Part of a small language model's weights.
Size: width 160, 4.08M parameters.
Architecture: learned positions, capped logits.
Training: a variant of SOAP for these matrices, 4657 steps.
Each number is 128 + 32 x the weight over its row's rms, rounded and kept within 0 to 255. Layers, rows and columns count from 0. Numbers have three digits each. The size before them is the row's rms in percent of the matrix's.

# layer 3 attention value, 32x160, rms 0.113, rows 0-31, columns 0-79
103:113106103123138083105097124168126102140135122140151147163165159124043135129170146080128148101064212212126117130117126100106162073106121176102189152152113158117119122078135106133085125138126141158091067147077148117128082057119139077092110169
098:107112179125086112094139065144108134127131145123114174152069143123146157108141153135159070128189165133066159062102076160122153173145123107129158109060113112078126171086105149165168113092111128164099128094139102116092158119130114111109168174
100:125135165055132192142138125096137066155152072140189166139089123089113138099141092173126085154091073143161100086113136065125193151138148108206159162160134173138161104142123096127149191141140100093080124166138107090116114130095070099155131156
094:186133203128103135133145086158095139116125138120064140099098145105130141073122197121151140139110064090145123113166123102091141126127120086148118207124114122071094156103167100165166183124122176084143099144113139096077116128169151099166114155
098:106034132143155137143145153106171116153150137116065196156126121144172173128100180116166122097168090072156146104077129131114143138076146162077156167134118153122095132075070126146124123115091192179128137145136117132143120154051128095160083126
098:108127074169111069155185120069133149169098150115096137092148140110096135167133146127184143131189126076115115156121173144101075142087188128097153118089141217133053113120072119166142136105133096124062137135142128132169150110065174116188096122
104:099177063166080147132161161115118199139129124090165135162101095076160198084160200184148113127099103117134105114091088079138082109105134126167107077164077180114124080140132155194130161087131157141093126144117133147164136146172102126104085095
108:145102191076138113137117104148125179116156073171186122185100143162102184173179149107152145163173140107115130181110125131118187153216171076102184167147152146120185089148097111163104153073076138170115142162105149130122117103102123147117095049
103:107114142102117116111097192093147189133173175127167101100120143148128159108126143108106102086089097110115123133124088123128138204148096107140143122169082072128173145130131147154131074133120155176185140074122181071165151124090078134170198102
104:132143083137109166137132184114207117105071191130146154118096113134063130115054129108068085157101130164104113114116135115164097095125187144149113183169154168091146102107161160148150152154128127103107103093149117114068126114177112139152082180
091:123101101132134185072116105104120090134116148172198093098178116097080129158132109091125106114163115095117126166055179122166172182100202063084161073155179128156135109120136132138187157110136109100148147091110120162080109112143117102113093098
097:159100064167116129139116166126130186090107123132131144101135155168159128143084152111107126148091213093138119093177160152128162117159202172058203094109152159062124121151144122118177124158157154138129109147158105115073097136102159144107074158
098:153124159158120146150127162124095051150176077087191157105105155079171122138167110197088164157191114071102081119068155142127136070109170121125092104165130105147166143141162127197100167079153130129127108097131137120120146098108123109140107139
093:114163175121087155094167069091085176136145191105108096113180112111154113164112092079125145128066088153101081079095189183119098142141138094081074093122165140155137144188182088196124161099157099152106165068178112134110112123142140122112120117
099:118110117144081152145103136164104099093119158104190120084118090148070169108093159121131165159139097151064118094197079124157147136089108145149141116106134160132073220109110084125157113141072148118052154086180164157102147085140148070130123104
100:141157099128092167124057145114094071111111120190129154158205132094125116129094143100135121138166166105136190077154140114140077119112151145154164080128160123114110130110081156120142153177143129124157129137181083100142133129170121116163152157
101:179105081149143109161194102103142107094117120127116077231159125090133076109133122111127152107133116094119118123093148135150170128113111129123104133110132169132133135096182129137162130139074113101101192123118126140149147124101093087184157179
102:111151099180087107115104169195107141133165150134117128115108141077091120154107126139118066119121122223144067123164102117091135135114119115171055127178184150132176133109096115172111107158162132172137112170097206124065128162133166096150071093
102:113122183143088108114166135161155102066105114199090101124173086114100152111104164113116109154173142046093082143084127124055164118162079173143124117107079138098114076151136172117174190117124117039173114100103156163170202151133150133082140171
097:131074115075133173169159095138085130170114133179112117131199114137116109123139186180116127152144085143105123081159134111136155090081185146115143183165102102125164131136146107106133082152107123126113148151193118112100083119137116127158108117
100:097145139108173105103092088135093158157159069108090161156112067121174105093113160126112145159109138088087107144100083115085123118128135174109139132154171164120170141073134185141128091161105119167122134141126067162094165142161116143171108123
101:094094085130123060136123122129106103144133203213098126112128161106140095138157089146126077160112117097168134095092124110094137100095089164116113120177131176182144098138185110144114080073091144130130099087080140128097112142098132119209133125
106:139105159178126120119124080192149123112132060147187119122169181107144149103135138102094100104137131123083131104184107151069118165142139177156089128135133200169093137136128080148096081106161100100149127150159123107073114131125182204209074087
099:106133117088159071088130147155131081167110100070151062142125160157144168152126088119107093115154161046129139125141175101119187165136120154113062147089146141090094129105099126088151144042131116092166130160143183087095104163108118133102078138
101:105098111125152143166104080120096131150124106178169160098109176113089148169143110074104084108147090182169158147086133070185112124126117112090144109081076160146133141127140188159128103112145141100109085208161145163180109182112143155116163166
101:122035101171129097162097123078129089125089134103077153123146125110138135100169106109166136172123098091086145079130149096161091148158159150114156153123171183168207221150153190107131100162133134142119069152061152067162125152091106180088081155
102:108172107149152150152123082114130128129106187144145165144085142135126144203088161073169070152121145119158097142130109096094169075113119152134112080124091136142122176118090164070178115188106198136124085127103085094165115136085145164195194122
103:094116140117133124172090133147195121135123116105099144075062116117122165108158105110132190119095193145150128129040137108117107130115132122168130142097125156152112088109129113084134133221146145057152141143140061089156122144191093129103094080
099:183191116136201129160131128160151157144202142132097193193118128120091146141159083115070152127100120056099135104149127076156098126104096115070148127144087170128087178095145100129139115112076102116177103134206112124071170161126103109119109149
096:132076117142167136154104171169148109090098168117134113121156153107143086116167131074120091120078149129160170127090104157101066124147140101113143097113155194148081129128161152143072129151153103137130136146129097144093196094109053105089134070
100:168083084153138115103191121106176119088116113121132098104081126172097133158155076118087084115090095115168181067119093144171141150058133095159086133159108187135167107085136125160120136152161116136207179091133127115160129120165175191147159107
102:132185105156144136198089125160107151158113175106142154205178121131116206137131090103088133132083170124134135130118182066151146146106130098180113122114137102128086142115111091131116141130186079111169119096097167140189117154106127118123081146